Weights of a small transformer language model: shifted keys, 8178 steps.
Each number is 128 + 24 x the weight over the matrix's rms, rounded and kept within 0 to 255. Layers, rows and columns count from 0.

# layer 2 MLP down (transposed), 256x64, rms 0.127, rows 0-52, columns 0-63
[[161 134 102 148 138 109 187 167 154 110 111 118 135 113 108 123 111 152 164 123 105 126 144 146 110 183 102 105 133 131 127 114 150 122  90 129 109 132  99 169 146  97 171 164 108 102  84 129 128 147 135 116 149 105 157 158 136 107 148 160 131 130 130 107]
 [126 129 123 126 130 136 130 118 128 122 125 127 122 114 126 126 135 126 134 120 127 127 121 126 122 125 136 138 132 126 133 123 134 134 132 118 140 127 126 129 124 124 124 135 133 146 137 131 128 138 124 122 116 126 129 127 124 125 141 135 134 122 132 122]
 [148 103 119 137 146 117  94 113 147 152 142 114 133  99  99  99 128 129 151 141 147 106 102 116 172 120 167  63  85 101  72 100 107 156 133  98 113 146  84  81 173 160 156 107 133 110 121 119 143 151  75 114 118 114 131 128 121 114 165 119  97 136 133 125]
 [133 128 123 163 114 127 107 112 151 120 164 132 133 135 120 137 114 130 161 140 116  99 163 142  81 103 107  96 108 133 128 132 139  85 126 164 121 134 126 133 125  97 103 106 143  91 147  60 148 120 105 102 118 122 132 141 116 140 186 118 120 126 135 121]
 [156 123 142 123 106 146 144 127 113 108 119 145 142 107 124 100 119 110 148 118 149 146 121 121 119 149 176 135 159 107 112 111 112 128 150 120 129 124 119 105 146 102 129 127 142 160 143 124 116 129 158 124 118 117 147  91 126 137 128 122 108 161 122  88]
 [149 127  89 126 132 142 123 114 141 110 113 128 162 152 105  98 160 194 198 131 118 145 105 138 189 155 200 152 144 135 178 147 139 127  88 116 145 114 147  89  98 135 123  96 120 136 142 103 147 131 127 118  96 114 155 175 107 117 102 132 109 114 136 138]
 [ 83 145 150 140  97 106 145 156 162 134 160 138 119 126 133 116  99 106 133 124 120  71 117 147 144 111 138  66 137  96 104 160 125 111 124 109 140 121 134 143 125  89 149 131 127 147 142 117  98 122 135 101  97 150 188 112 116 154 117 162 149 128 114 110]
 [159 152 151 129 105 145 132 118 125 120 156 141 122 158 192 167 150 155 116 152 145 110 133 137 120  94 123 132 102 132 169 126 125 118 123 127  99 122 124 178 140 111 197  78 194  84 146 127 148 130 160 130 145  95 110 116 124 145 157 121 116 141 118 110]
 [120 121 144 104 130 133 103  79 110 130 132  78  96  94 126 149 128 158 154 130 145 147 136 174 161 149 121 130 110  92 109 155 126 117 133 108 102 142  82 112 191 158 153 115 158 116 111 133 112  50 144 119 101 140 159 117 124 187 126  95 130 153 122 130]
 [136 121 126  89  92 177 131 107 111 140 122  85 159 145 127 134 141 155 129 106 153 115 139 115 142 137 119 116 127 151  74 144 133 111 140 113 156 106 120 149 101 137 131 114 163 168 134 140 134 142 160  91 144 130 109  94 141 122 159 166 134 118 119 152]
 [154 101 151 132 102 150 126 152 150 128  92 113 132 135 133  99 119 151 133 132 160 113 133 153 136 151 143 101 139 162 111 140 134 110 136 128 151 135 123 130 137 109 148 150 112 140 140 114 161 128 114 116 132 117 117 132 133 123 157 143 110 112 116 146]
 [105 152  78 144  92 100 147 104 139 102 169 140  95 118 119 117 144  80  98 162 156 145 110 156 186 116 124 103  97 149 143 174 167 118 122 120  95  89  78 130 167 144 134 142 125  76 169 138 114 103 140 114 150 148  67 121  84 106 131 159 130 128 116 116]
 [103 144 108 110 157 140 108  73 102  88 143 134 165 114  93 151 124 158 106 127  79  85 129 154 115 128 176 150 166  99 109 130 124 110 104 142 104  99 159 114 143 178  94 149 148 147 127 103 136 149 139 112 119 138 168 162 179 128 118 124 154 127 179  87]
 [ 92 124 172 174 113 108 120 136 141 100 141 169 110 145 148 144  82 118 151 105 143 138 133 174 117 118 140 139 116  96 188 111 112 170  96 139 169 163 177 107 111 110 143 113 121 148  76 111 128 125 128  99 134 210  99 147  75 131 101 163 115 127  90 129]
 [140 182 149 108 143 127 124 146 114 176  91 163 129 131 135 162 133 168 111 131 124 143 103 120 134  79 118 123 136 132 113 121 164 183 153 117 113 127 154  94  98 168 151 110 146 150 131 118 101 194 151 146  82 143 158 125 112 113 135 143 136 124 112 168]
 [139 132 175 104 151 150 167  75 162 146 115 133  75 119 128 119 146 126 100  79 120 114 115 111  92 108 153 106 146 163 109 135 155 153 142 149 159  86  83  92 175 132 159 122 144  90 112 116 149 102 123  98 113 111 146 134 103  98 135  87  70 171 120 114]
 [ 98 187 184  77 129 105 106  63 149 178 117  84 145 129 143 147 124 133 144 145 188 106  97 142 128 144 146 141 157 175 150 127 179 208 165  62 109 115  97 140 112 134 161 101 126 165  94 150 140 114 158 126 144 135 152 153 144 106 148 128 150 127 106 117]
 [136  88 145 130 150 160 114 102 128 122 122 111 142 122 130 173  84 125 153 124 148 126 128 160 103 142 133 117 148  94  92 147 178 116 150 116 142 146 150 111 124 148 179 105 128 111 127 110 108  94 120 121 149 142 111  88 147 114 120 123 145 155 142 110]
 [138 192 115 107 119 103 105 133 149 130 151 164 160 139 155 145  89  94  70 152  72 104  99 153 102 141 126 134 145 125 135 142 119 119 167 129 117 125 123 117 124  80 135 108 101 154 167 127 112 104 136 114  86 137 135 106 141  87 121 111 109 155 118 101]
 [ 96 123 121 135 111 118 120 116  88 177 133 170 120 125 106 128 111  96 175 137 129 107 136 135 121 118  74 140 174 152 131 110 123 108 133 155 127 130 113 113 152 131 140 120 168 162 179 167 164 118 123 113 130  95  91 154 127 151 139 127 157 165 137 152]
 [150 129 157 105 114  97 107 151 114 111 109 200 152 123 161 128 138 168 124 175 149 124 146 135 126 151 100 109 148 153 105  89 102 104 126  96  99 116 131 120  96 168 127  83  81 132 170 111 125 161  98 131 101 122 111 142 120 118  87 142 161 119 124 133]
 [133 147 110 142 110 134 108 127 145 110 128 111 140 149 139 109 114 167 114 150 101 112 139 108  95 184 118 149 135 194 131 119 148 116 159 115 118 133 109  92 187 137 141 112 160 117 149  99  84 183 124  74 173 135 168 178 135 135 138 154  60 138 105 114]
 [128 122 130 145 139 127 134 142 116 156 161 128 107 159 157  96 109 102 161 132 146 166 123 173 105 144  72 120 122 118 155  65 108  98 118 135 123 133 149 140 127 157  82 140 152 118 161 151 110 154 123 185 115 116 118 135  66  97 100  84 180 154  64 110]
 [170 145 132 136 118 129 140  81 114 150  88 148  93  92 107 157 118 121 135 115 136 138 107 114 121 142 141  64 125 180 122 122 150 116  95 130 135 148 156 147  90 159 132 112 139 116 126 157 115 106 126 131 128 136 123  96 121 106 132 136 110 144 130 121]
 [139 134 133 160  74 128 135 122  89 140 124 156 164 137 124  94 148 148 108  59 115 143 124 110 129 129 131  92 152 183 103 204  76 115 109 135 132 126 125 140 116 123 153 105 126 134 113 171 131 142  96 136 135  98 103 133 141 143 102 115 157 138 128 100]
 [141  67  94 156 186 132 116 111 148 121 111 129 119 149 191  99 163 103 146  99 115 122 147  84 144 167  76 146 132 139 166  65 142 153 156 169 135  74 106 110 141 113 140 144 169 130 114 123 105 183 116 119  85 117 134 135 109 120 153 111 128  87 148 104]
 [113 171 105 117 145  99 127 135 181 135 115 139 135 164 106 125 162 199  91 112 158 135 197 138 115 178 155 124 127 165 133  80 149 120 128 121 144 122 102  99 150 136 149 135 110 116 134 145 137 109 120 130 136  97 103 154 121 174 123 120  75 146 105 123]
 [157 114 143 158 140 133  66 131 126 116 143 140 120 101 122 119 137 147 148 116  95 129  57 124 123 123 125 159 118 148 147 125 152 170 139 148 124 144 101 106 115  91 145 180 118  56 168 133 133  83 133 166 109 127  94 131 118 112  84  70  74 115 190 127]
 [120 127 118  86 159  90 108  94 126 142 129 127 114 100 123  94 153 105 139 159 144  97 109 133 138 116 113 173 144 137 138 183 141 129 141  83 108  98 128 152  95 160 116  98 116 148 112 163 102 100 144 125 157 162 143 128  84 180 143 130  88 141  98 132]
 [119 114 135 148  87 143 127 146 128  98 111 111 158 110  93 112 115 130 153 121  92  48 138 131 149 117 124 152 131 174 148 121 162 212 116 129 109 111 128 140  71 154 144 125 130 150  99 142 130 110 121  91 146  87 143 136 100 120 188 130 100 144 118 109]
 [126 156 110 183 145  84 116 111 151 143  75  99 140 161 109 158 108 127 138 164 159 102 128  96 143 179 169 127 137 130  85 133 132 140 150 158 151 125  73  97 126 100 109 113 123 164 119 127 157 144 112 136 152 154  92 186 143 160 115 123 141 100  93 146]
 [141  91  71 127  94 125 112 172 159 169 107 156 151 147 137 140 127 110  77  73 128 124 153 127 124 111 102 121 129 121  63 118  91  99 146 113 141 160 142  92 177 114 126 136 175 141 188 175 122 104  61  92 114 136 141 125 122 115 134 146 161 131 108 126]
 [ 86 140 180 128 123 148  93 127 116 100 147 122 123 127 111 104 114 132 140 116 126  98 122 142 126 138 125 111 130 133 135 136 111 102 163 116 121 111 136 149 144 143 139 124 152 122 114  90 131 113 130 107 118 145 142 165 111 118 167 145  98 108 140 130]
 [145 136 135 101 108 156 143 143 111 134 125 154 140 116 127 116  99 124  97 120  84  98 125 123 127 142 115 136 118 101 127 131 161 104 167 102 141 165 134 147  89 144 108 153 190 136 106 119 144 105 116 118 135  76 119 138 127 117 127 131  87 136 138 129]
 [ 90 154 143 159 139 168 134 108 138 161 123 119  98 135 121  81 112 141 128 124 159 112  60 127 147 105 142 126 112 159 126 140 127 142 117  84 132 111 146 187  84 133 118 127 110 177 124 123 134 162 170 141 115 121 121 144 107 111  94 134 124 135 166 130]
 [ 83  82 107 120  97 148 149  52 146 110  83 144  80 166 128 144 128  89 174 107 194  94 137 122 124 103 119 161 131 105 157 161 107 161 104 128  67  82 125 130 191 111 138  95 107  86 118  96 139 113 143 139  94 109 143 102 152 167 152 136 124  66 106 118]
 [126 116 173 116 150 122 129 135 117 129  94 112  90 120 173 180  94 164 142 124 145 159  73 121 154 111 107  73  77  63 155 163  83 136 192 118 105 163 145 128  87 141  85 104 129 124 155 128 117  99  94  94 142 137 144 130 115  72 124 161 107 134 134 115]
 [167 135 127 157 156  87 123 119 168 131 109 146 106 110  81  99 103 174 146 151 175 128 107 135 187 145  75  85 186  79  68 140 117  96 146  98 158 176 136 146 185 121 119 146 123 115 130 120 129 123 139 140 166 137  88 124 140 164 205 142 128 125 139 108]
 [165 136 198 130 111 128 141  92 199 105 149 115 127 133 142 122 148 118 124 116 162 188 152 128 104  67 115 106 173 100 163 109 109  75  99 145 156  95 139 104 105 141 110 141  84 180 141 144 139 137 108 184 145 150 114 143  94 131 167  94 122 173 144 131]
 [154 150 125 122 164 102 151 121 113 121 174 145 152 146 178 132 163 162 162 163 155 144 141 144 157 122 156 115 160  45  98 139 150  95 137 159 127 139 137 133 153 128  97 120 121 113 138 153 117 167 149 136 163 144 130 164  79 113 137  75  90 123  89  85]
 [188 118 135 195 157 143 105 123 152  72 106 146 122 178 168 128 110 167 115 115 121 115  86 136 157 126 139 103 124 152 138 138 128 123 161 153  90 156 123 115 175 135 135 114 102  98 142 129  91 142 139 182 145  86 101 156 114 126 164 127 150 118  81 132]
 [ 86 134 150 101 133 130 134 113 112 117 118 130  79 145 115 118 131 110  99 139 126  99 154 131 145 130 110 142 147 182 153 168 138 108 127 145  92 150  82 119 150 157 109  95 111 115 177 131 115 122 130 171 103 120 135 146 142 171 164 110 155 114 109 100]
 [127 154 146 162 111 126 136 149 106 103 173 157 130 118 115 115 159  98 162 131 156 131 146 101 144 118  97  94 170 156 153 134 156  77 105 132 126 160 110 183 131 152 154 128 178 121 125 101 134 124 140 120  64 122 161 141  92 122 140 147 128 122 109  99]
 [134  94 189 111 105 104  95 121 129 142 106 123 109  79 175 144 149 131 134 135 104 122 103 142 180 137 129 101 145 176  63  79 145 112 157 179 109 131  94 133 138 161 120  99 134 120 122 148 121 154 133  97 171 107 173 143  91 117 127 116 126 140 162 112]
 [120 149 117  79 118 123 138 115 162 111  94 121  97  80 115  99 145 207 137  88 118 120 104 121 106 137 137 117 108 116 146 135 179 137 149 153 142 151 105  91  82 187 125  98 156 154 111 124 123  86 177 131 172 128  80 136  83 146 149 130 146 158 174 105]
 [131  80 165 122 131 149  85 145 120 117 159 114 133 105 167  92 120  89 131 113  92 144 123 152 157 113 141 135 164 124 161 122 119  84 157 119 107 144 150 143 142 144 147 132 140 114 114 124 129 142 135 144  85 123 153 145 108 154 165 136 137 147 111  91]
 [140 145 146 150 132  96 111 114 151  97 124 128 160 123 143  79 178 115 151 128 127 128 135 111 130 132 121 132  85 186 172 151 119 161 139 101 110 136 127 154 146 145 156 115 135 146 132 151 149 142 122 144  49 104 185  94 165 143 172 144 130  58 119 134]
 [176 152  99 131 107 108 145 108 159 141 108 151 170 134 159 114 113 107 114  94 160 151 146 147  94 115 132 131 119  97 131 133 135 101 128 126 150  92 103  85 135 146 175 128 139 170 114 145 159 114 141 100 191 158 129 110 140 133 123 101 143 109  87 133]
 [117  96  77 128 174 100 165 149  69 100 124 156 137 111 132  99 118 117 118 150 143 125 119  89 139 117 113 114  76 147 108 173 161 118 146 122 127 169 138 110 164 162 162 131 169 165 153 134 184 177 142 156  91 159 117 134 118 125 161  95 105 115 139 160]
 [137 129 159 154 134 138 144 137 129 163 105 151 128 132 125 108 122 123 192 126 124 123 117 115 138 129 123  93 135  95 163  87 132 112  97 149  92 147 173 131 108 155 127 105 163 148 106 124 144  88 113 155 101 184 150  93  94 155 169 142  83 139 102 165]
 [104 120 100 120 110 113 124 134 127 123 121  79  88 143 170 119 114 112 148 101 161 118  99 132  88 123  96 105 105 141 123 109 116  95 144 122 109 143 115 164 150 108 124 153 160 126 122 112 137 123 121 182 170 116 117 159 129 149 113 160 125 117 173 129]
 [130 176 142 112 151  75 156 154 136 128 138 103  97 149 152  87 127 149 164 151 178 127 107 126 151 124 151 102  94 121 110 166 190  68 117 124  98 115 107 100 129  99 165 127 130 170 112 176 107 163  96 128 104  84 135 163 119 159 103 184 102  73 155 117]
 [155 139 121 125 134 143 117 113 120 101  58  87 153 131 105  89 126 118 149 135 103 112 119 137 114 133 177 120 139 166 123 151 146 106 153 137 140 141 122 126 115 134 130  99  87 113 140  80 113 146 165 137 109  97 131 126 148 113 120 134  85 116 121 125]]
# layer 2 MLP up, 256x64, rms 0.491, rows 1-52, columns 0-63
[[126 129 129 132 129 123 131 125 120 119 120 119 127 127 130 141 130 118 126 129 123 129 137 118 129 133 119 127 127 120 129 129 124 130 127 122 131 128 125 134 133 138 125 128 127 122 125 130 125 130 125 127 126 125 131 129 130 128 124 121 132 128 117 127]
 [147 146  81 104 147 148 103 138 142 100 106 139 160 126  99 127 144  58  97 163 129 133 104  95 118 125 106 125 125 124 115  74 123 121  94  92 133 106  67 148 123 112 149 101 114  89 141 144 133 149 103  96 159 164 100 117 107 144 150 153 141 117 107 125]
 [138  77 173 120 148 150 137  94  87 145  98 129 150  94 102 117 106 115 117 151 143 120  69 167 160 108 106 132 136 120 110  92 123 167 115 123 136 126 163 126 130  98 154 133 113 141 142 164  86 119 130 135 133 116 128 118 130  99 121  79 116 116 129 125]
 [115 170 116 105 134 111  82 161 126 107 116 153 133 138 132 120 155  77 123 151 111 121 140 142 151 147 121 103 154 135 112 125 127  99 122 147 148 123 107 116  83  92 132 120 151 117 136 102 140  98 145 127 113 100 121 113  95 159 136 106 101 137 106 111]
 [134 152 113 137  73 164 133 147 115 139 147 128 105 139 163 141 106 146  94 205 125 164 109  95 123  94 142 107 103 114  88 129 164 169 137 135 125 123  82 138 132 167 163 150 152 131 124 132 143 143 103 134 138 172 151  90 122 151 108 113 146 165 114 118]
 [114 120  95 118  97 149  97 129  83  98 124 147 141 137 129 145 100 143 117 111  95 126 130  81  89  67 125 138 141 145 145 106 103 153  85 113 115  72 107 144 161 128 151  94 137 170 107 158 117 160 130 122 116 133 128 146 143 142  99 117 186 127 147 129]
 [104 140 161 105 152 119  72 110 127 142  78 124 114 117 123 184 101 115 102 138  77 144 137 113 105 118 101 133 121 107 138 131 104 193 117 151 128 128 120 103  90 116 117  98 117 143 131 161 145 148 141 152 145 131 113  97 103 139 173 141 140  66 151 139]
 [103 148 142 138 129 136 159 159  82 137 104  91 112 150  71 104 123 144 125 100 125 166 139 107 127 154 111 120 117 163 100 113 122 167 166 104 139 141 116 145 139 168 104 179  71 174  86 163 131 152 102 114  90 152 141 124 170 119 164 118 161  94 116 162]
 [119 120  95  94 143 105 130 113 143 115 136 106 138 131 124  74 154 115 140  95  98 114 113 115 135 149 107 165 130  95 121 109 133 138 110 152  99 165 116  99 121 102  96  96  65  73 123 150 130 124  96 117 135 105  94 125 126  97 107 138 147 144 127  87]
 [155 128 134 141 119 139  94 146 116 106 113 153 113 141 155 114 130 128 121 164 107 180 143 126 110 137 102 120 136 135 147  96 170 111 137 144 159 144 145 169 123 126 152 121 107 156 122 145 116 115 131  90 123 134 105 115 112 151 152 161 123 152 124 124]
 [117  80 131 136 134 130 123 155  63 152  93 185  92 140 137 141  93 151 132 183 147 134 153 142 118 126 105 150 156 129 148 111  98 108  88 124 160 144  88 139 142 138 102 113 148  83 142 111 102 150 124 152 146 151 140 105 133  78 141 143 111 115  97  99]
 [117 113 148 143 117 130 116 116 115 144 164 162  85 125 129 139 131 125 115 137 108 144 130 147 128  70 148 130 124  56 156 101 136 131 145 137 123 139 131 201 144 104 143 162  97  85 143  76 131 130  85 167 115 131 141 125 166 110 139 149 151 115  88 111]
 [115 126 157 159 165 135 131 150  85 100 131 134 132 144  87 120 113 152 127 117 127 153 152 134 136 136 113 129 142 122 125  91 174 126  82 145 141 117 142 105 190 120 151 129  30 110 110 152 105 122 117 119 105 184  97 161 146  96 132 125 112  75 144 154]
 [127 101 158  66 160 166 162 142 114 174 145 118 127  82 125 171 150 151  88 137 105 153  94 136 137 152  89 148 170 130 153 128 120 119 119 187 150 120 125  86  98 126 146 139 175 128 142 172 122 128 163 197 132 142 151 123  83 151 106 141 130 155 151 137]
 [137 116 113 149 121 142 154 172 119 158 106 153  72 117 115 138 169 132  88 159 113 137 101  66 113 164 126  98  90 142 164 119 108 157 124 144 109 121 127  87 114  68 117 116 117 151 169 130 156  68 154  98 129 149 146 109 126 105 125 152  92 105 145 138]
 [ 92 139 122 137 117  71 135 139 135 123  76  94  84 116 123 112 164  96 120 125 145 106 124 107 128 124 112 105 129  58 130 128 169 101  93  64  99  95  80 191 142 146 146 102 116 122 119 164 136 105 154 143 131 127 140 136 115 177 141 130 154 112 118 117]
 [143 139 121 101 134 126 113 127  76 140 116 136 127 125 146  67 131  79  64 134 118 104 134 129 126 112 137  98  49 126 118 138  74 109 113 123 117  91 110 124 128  95  99 109 131 116 125 117 158 130 130 131 156 132 143 143  84 149 135 139 166 121 131 121]
 [149 110  79 124 121 155 132 132 137 126  73 161  95 142  94 146 165 137 143 123 158 173 159 113  96 145 182  94 107 138 115 104 125 168 113  98 118 148 173 149 156 141 115 152 144 151 123 109  91 111 149 106 139 130 118 115 124 100  96 155 188 126  96 152]
 [118 111  87 107 108 126 123 134 129 140  73 124  97 138 130 122 171 105  68 122 135 113 118 133  95 101 142 155 102 140 140 153 112 129 131 108 135 124 123 152 122 139 101 107 109  99 103  81  84  86 173 158 119 173 133 108 160 130 121 148 118  89 149  84]
 [110 172 160 160 146 138 127 140 115 134  91  84 152 129  94 128 160 105 153 171 143 115  89 119  94 155 137  95 139 120  90 131 159 175 114 140 108 102 144 147 154  88 103  84 164 149 108 103 120 109  71 115 147 138 137  98 141 177 111 128 116 157 164 161]
 [155 153 133 154 128  97 145 133  79 117 124 157 106  98 164 109 110 123 120 154  76 132 113 109  97 159 161 130 121 131 144  86 115 147 133 129 158  87 143  61 169 107 168 110 151 155 148 165 131 129 130 134 148 156 122 160 169 109 138 129 122 152  90 188]
 [ 74 115 138  99  95 119 121 172 103 125 149 166 149 137 150 144 132  84 125 147 109 138 104 101 127 146 140 139 116 165 165 149 130 142 181 141 146 138 151 116 159 149  78  99  50 119 156 170 130 103 115 145 112 110 132  96 119 147 112 163 159 150  72 120]
 [156 156  86 121 152 110 118 142  99 159 157 134 144 158 130 136  98 148 104 108  94 146 161 132  90 110 148 149 134  79 130 115 105 102 119 147 133 111  88 119 145 148 150  96 103 112 155  94 135 138 160 145  86  83 155 128 130 141 106 127 114 124 150 144]
 [151  98 139 112 165 133 165 139 127 137 107 135 102  94  69 164 130 172 111 165 169 132 143 124 157 178 117  69 148 103 130 126  90 150  99 104 103  76 119 176 112 119 142 122 124 134 149 115 153 152 143 150 110 133 145 109 139  96  97 118 122  64 153 134]
 [116 144 131 153 121 106  80 168 135 115 160 145 130 118 115 145 131 132  96 142 136 151 123 131 131  91 111 117 143 124 142 127 124 122 136  96 154 135 148 165 132  85 127 182 111 162 109 109 149 154 105 176 105 157 105  97 109 142 122 145 165  88 141 150]
 [146  91 134 129 119 171 116 119 133 152 150 123 125 181 111 163 137 143  89 155 137 142 118 145 150 115 105 122 176 113 113 122  87 151 105  96 129  78 161 127 128 153 128  93 110 127  97  86 158 125 154 136  99 170 127 121 174 121 104 103 177  97 184 115]
 [122 141 141 102 121 137 151 133 142 119 138 134 157 134 101 153 126 116  99 173  77 134 116  85 126 145 169 145 159  83 127 180 115 139 170 105 134 151 134 153 124 174 147  58 133 148 129 109 163  99 120 133 113 158 128 121 168 128 113 126 120 132 143 210]
 [110 146 142 129  89 160 100 136 148 100 135  96 127 135  95 119 156 106 101 104 134  97 135 141 102 169  66  88 113 117 156 110 152 129 113 126  80 168 137 108 142  89 124 127 114 148 119 178 121 117 108 112  99 113 112  93 155 152 136  79 121 141 152 133]
 [129  80 170 108 158 139 133 171 109 172  99 159 125 137 119 144 131 171 136 136 105 162 100 118 134 131 145 101 129 147 151  99 137 108 115  62 119  79 153 139 108 122 197 125 111  97 120 153 143 130 100 152  85 116  87 120 158 143 122 144 157 139 105 113]
 [107 103 102  83 101 103 166 128 135 116 104 185 183 122 136 119 154 125  95 149 108 145 147 127  71 144 117 114 153 133  97 106 119 126 129  91  96 152  81 113 135 110  96 123 129  86 138 179 134 104 112 111 153 108  94 129 142 102 118 101 138 152 173 120]
 [123 148 169 133 128  86 135 117 171  80 111 128  65 112 148 175 113 124 101  91 155 169 116 124 126 170 156 109 128  89 154 115 113 150 131 123 125  93 161 141 162 167 160 106  84  97 100  93 167 132 130 156 136 133 134 120 153 132  61 139 121 111 119 152]
 [ 82 115 144 120 116 119  81 124 103 103 135 165 152 136 142 122 128 132 132 145  69 118 162 148 132 147 118 115 116 111 148 110 115 110 113 138 118 123  91 153 153 117 125 146 163 143 123 143 127 130 134 107 101 145 139 145 112 123 117 163 153 133 122 140]
 [109 149 137 170  88  82 114 106 131 135 144 115 135 155 123 129 118 110 136 166 125 145 120 150 160 150 105 111 190 129 123 111  90 100  91 107 101 100 129 138 149  88 129 143 130 127 133 128 140 114 125 163  81 124 128 124 143 118 119 137 134 111 164 146]
 [ 49 142  91 195 162 205 108 123 140 128 113 133 148  41 210 110 126 122 121 125 114 141 151 133 138 127 122 127 123 132 126 119 110 107 108 128 118 139 136 143 135 133 110 132 138 136 134 124 129 117 140 124 123 133 143 120 140 126 128 144 136 115 131 132]
 [125 160 147 147 120 112 191 124 106 142 114  95 104 149 140 148 160 145 156 121 120  97 129 151  83 118 128  77  79 126 101  87 149 101 160  98 137 138 131 163 105  94 116 143 183 122 152 139 115 138 123 134 130 136 143  57 163 115  96 133 115 148 131 185]
 [151 110  56 131 135 149 118 175 121 105 124 160 141 153 105 129 140  92 147  94 112 178 115 163 126 126 135 142 139 144 103 165 129 118 115 128 172 117 138  76 142 120  90 113 182 148 130  90 161 112 125 141 100 115 105  94 105 157 115 110 173 160 113 139]
 [179 166 132 116 116 149 148 130 130 134 161 100 121 130 109  75 191 103 143 103  61 120 110 166 127 124 141 151 144 124 122 104 162  86  64 116 107  95 124 120 136 137 130 148  99 140 109 135 107 125  66 127  74 133 102  91 142 129  88 151 113 104 152 153]
 [108 138 131 104 128 142 135 161 113 133 125 106 108 133  92 182 157 149 102 173 135 181  96 106 120 168 118 108  99 122 106 156 104 158 111 108 103 100 167 185 125 160  85 115 124  70 134 148 105 108 129 107 113 142 105 115 135 122 138 137 100 178  75 120]
 [125 136 118 180 116 130 160 167 121 123 106 147 106 154 170 164 165 157 121  89 101 130 123 101 151 124  84 121 138 152 145  97 111 185  94 163 103 154 158  91 114 142 161 146 173 141 123 116 144 116  84  86 112 143 142  74 151  98  94 160 144 134  89 133]
 [116  95 128 140 133 158 125 154 151 147 128 119 129 137  85 160 145  73 198 156 130  96 159  90 106 162  99 135  99 118 114 115 124 141 137 122 145  67 158 143 107 135 109 158 133 113 121 127 151 101 142 104 160 124 117 123 121 140  66 148 130 166 133 145]
 [155 132 128 140  86 163 173 107 151  84 158 120 140 113  97 169 115 116 137  93 122 109 133 126  95 157 127 155 113 129 121 160 148 135  73 116 136  99 166 122 123 152  92 115 142 113 120  68 125 121 142 128 120 118 109 125 143 109  81 109 120 136 135 170]
 [143 145 173 133 135 104 104  75 109 151 103 134 108  79 134  97 125 139  88 154 107 159  93 110 129 106 169 172 106 112 154 125 137  74 109 160  92 130 137 130  88 150  88 137 125  84 134 131 128 119  87 152 160 175 129 154  95 136 135 101 152 135 125  97]
 [156 120 116  85 115 135 122 121 157 112 167 151 103 125 147 153 123 109 142 116  89 157 168  92 148 100 121 135 142  92 122 157 120 106 126 129 154 189 139 115 128 144 126 121 149 183 129  92 160 144 128 129 103 111  64 159 181 132 119 103 134 147 118 161]
 [124  84  96 148 120 104 131  87 106 116 112 106 123 173 171 108 127 144 120 151  92 192 146 137 116  93 110 107 160 137  98 122 110 173 110 102 141 159 114 108 105  76 108  77 105 130 101 170 123 124 176 162 139 149 133 143 124 108 122 119 137 126 154 131]
 [119 144 112  98 116 124 131 137 160 134 130 137 140 153 114 108 151 127  68 119 129  87 184 106 127  93 139  98 138 101  78 120 121 172 142  86 143 143 143 143  96 118 105 146 116 147 134 134 122 144 116  97 129 142 120 162 154 125  64 142 124 131 110 121]
 [137 181 137 138 140  98 132  96 113 146 133 144 113 108 163 160 154 152 112 161 114 146 178 100 129 141 127  98 107 157 145 114 146 142 116  91 117 121 113 139 140 108 168 120 162 123 150 105 164 100 134 178 130 169 151 127 129 149 124 110 181 106 104  85]
 [ 99 163 151 149  84 135 144 109  76 148 123 143 113 135  85 121 161 135 171 167 132 109 118  95 113 121 115 106 184 122 121 129 125 140  85 114 131 172 164 118 127 122  98 117 136 165 108 118  81 118 123 124  73 134 148 134 102 129 136 134 149  95 140 177]
 [ 99  82 107 146 117 108 144 173 169 136 178 128 120 153  86 173 156 120 122 140 126 180 126 116 138 118 140 107 107 141  87 141 170  89 126 140 150 105 125 123  67 126 105 123 160 142  90 115 141 124 120 142 105 129  72 147 149 108 116 161 143 140 112 122]
 [136 127 146 109 117 145  73 142 156  88  92 105 134 138  90 106 135 102 104 153 108 126 137 165  83 145 125 134 146 162 106 136 122 154  78 136 137 104 117 135 134 114 141 113  79 156 105 106 139 133 149 102 145 130 102 130 156 131 113  65 140  90 104 136]
 [104  77 142 134 127 148 120 154 157 113  78 146  81 118 101 119 138 106 100  91 120 135 150  98 150 107 121 131 129 157 176 119 112 150 149 135 128 126 138 114 129 101 143 129  92 153 132 127  96 129 163 137  82 125 125 147 149 117 138  88 143 161 152 163]
 [139  93 121 152 100 117 117 117 155 169 111 153 123 139  96 128  94 106  97 123 109  99 100 130 104 126 122 128 172 102 126 113  65 139 112 118 130 123 116 172 145 111  84 112 167 141 174 114 119 114 143 154 128 145 149  90 158 112 118 120 146  74  76 142]
 [ 84 100  91 150  95 113 148 131 128 148 145  99 133 122  93 141 140 117 134 135 168 119 148 134 141 158 120 154 109  92 109 107  95 152 150 156 100 161 124  86 139 125 120 110 103 130 118 126 114  98  93 118 133 139 109 122 162 109 137 130 145 173 134 100]]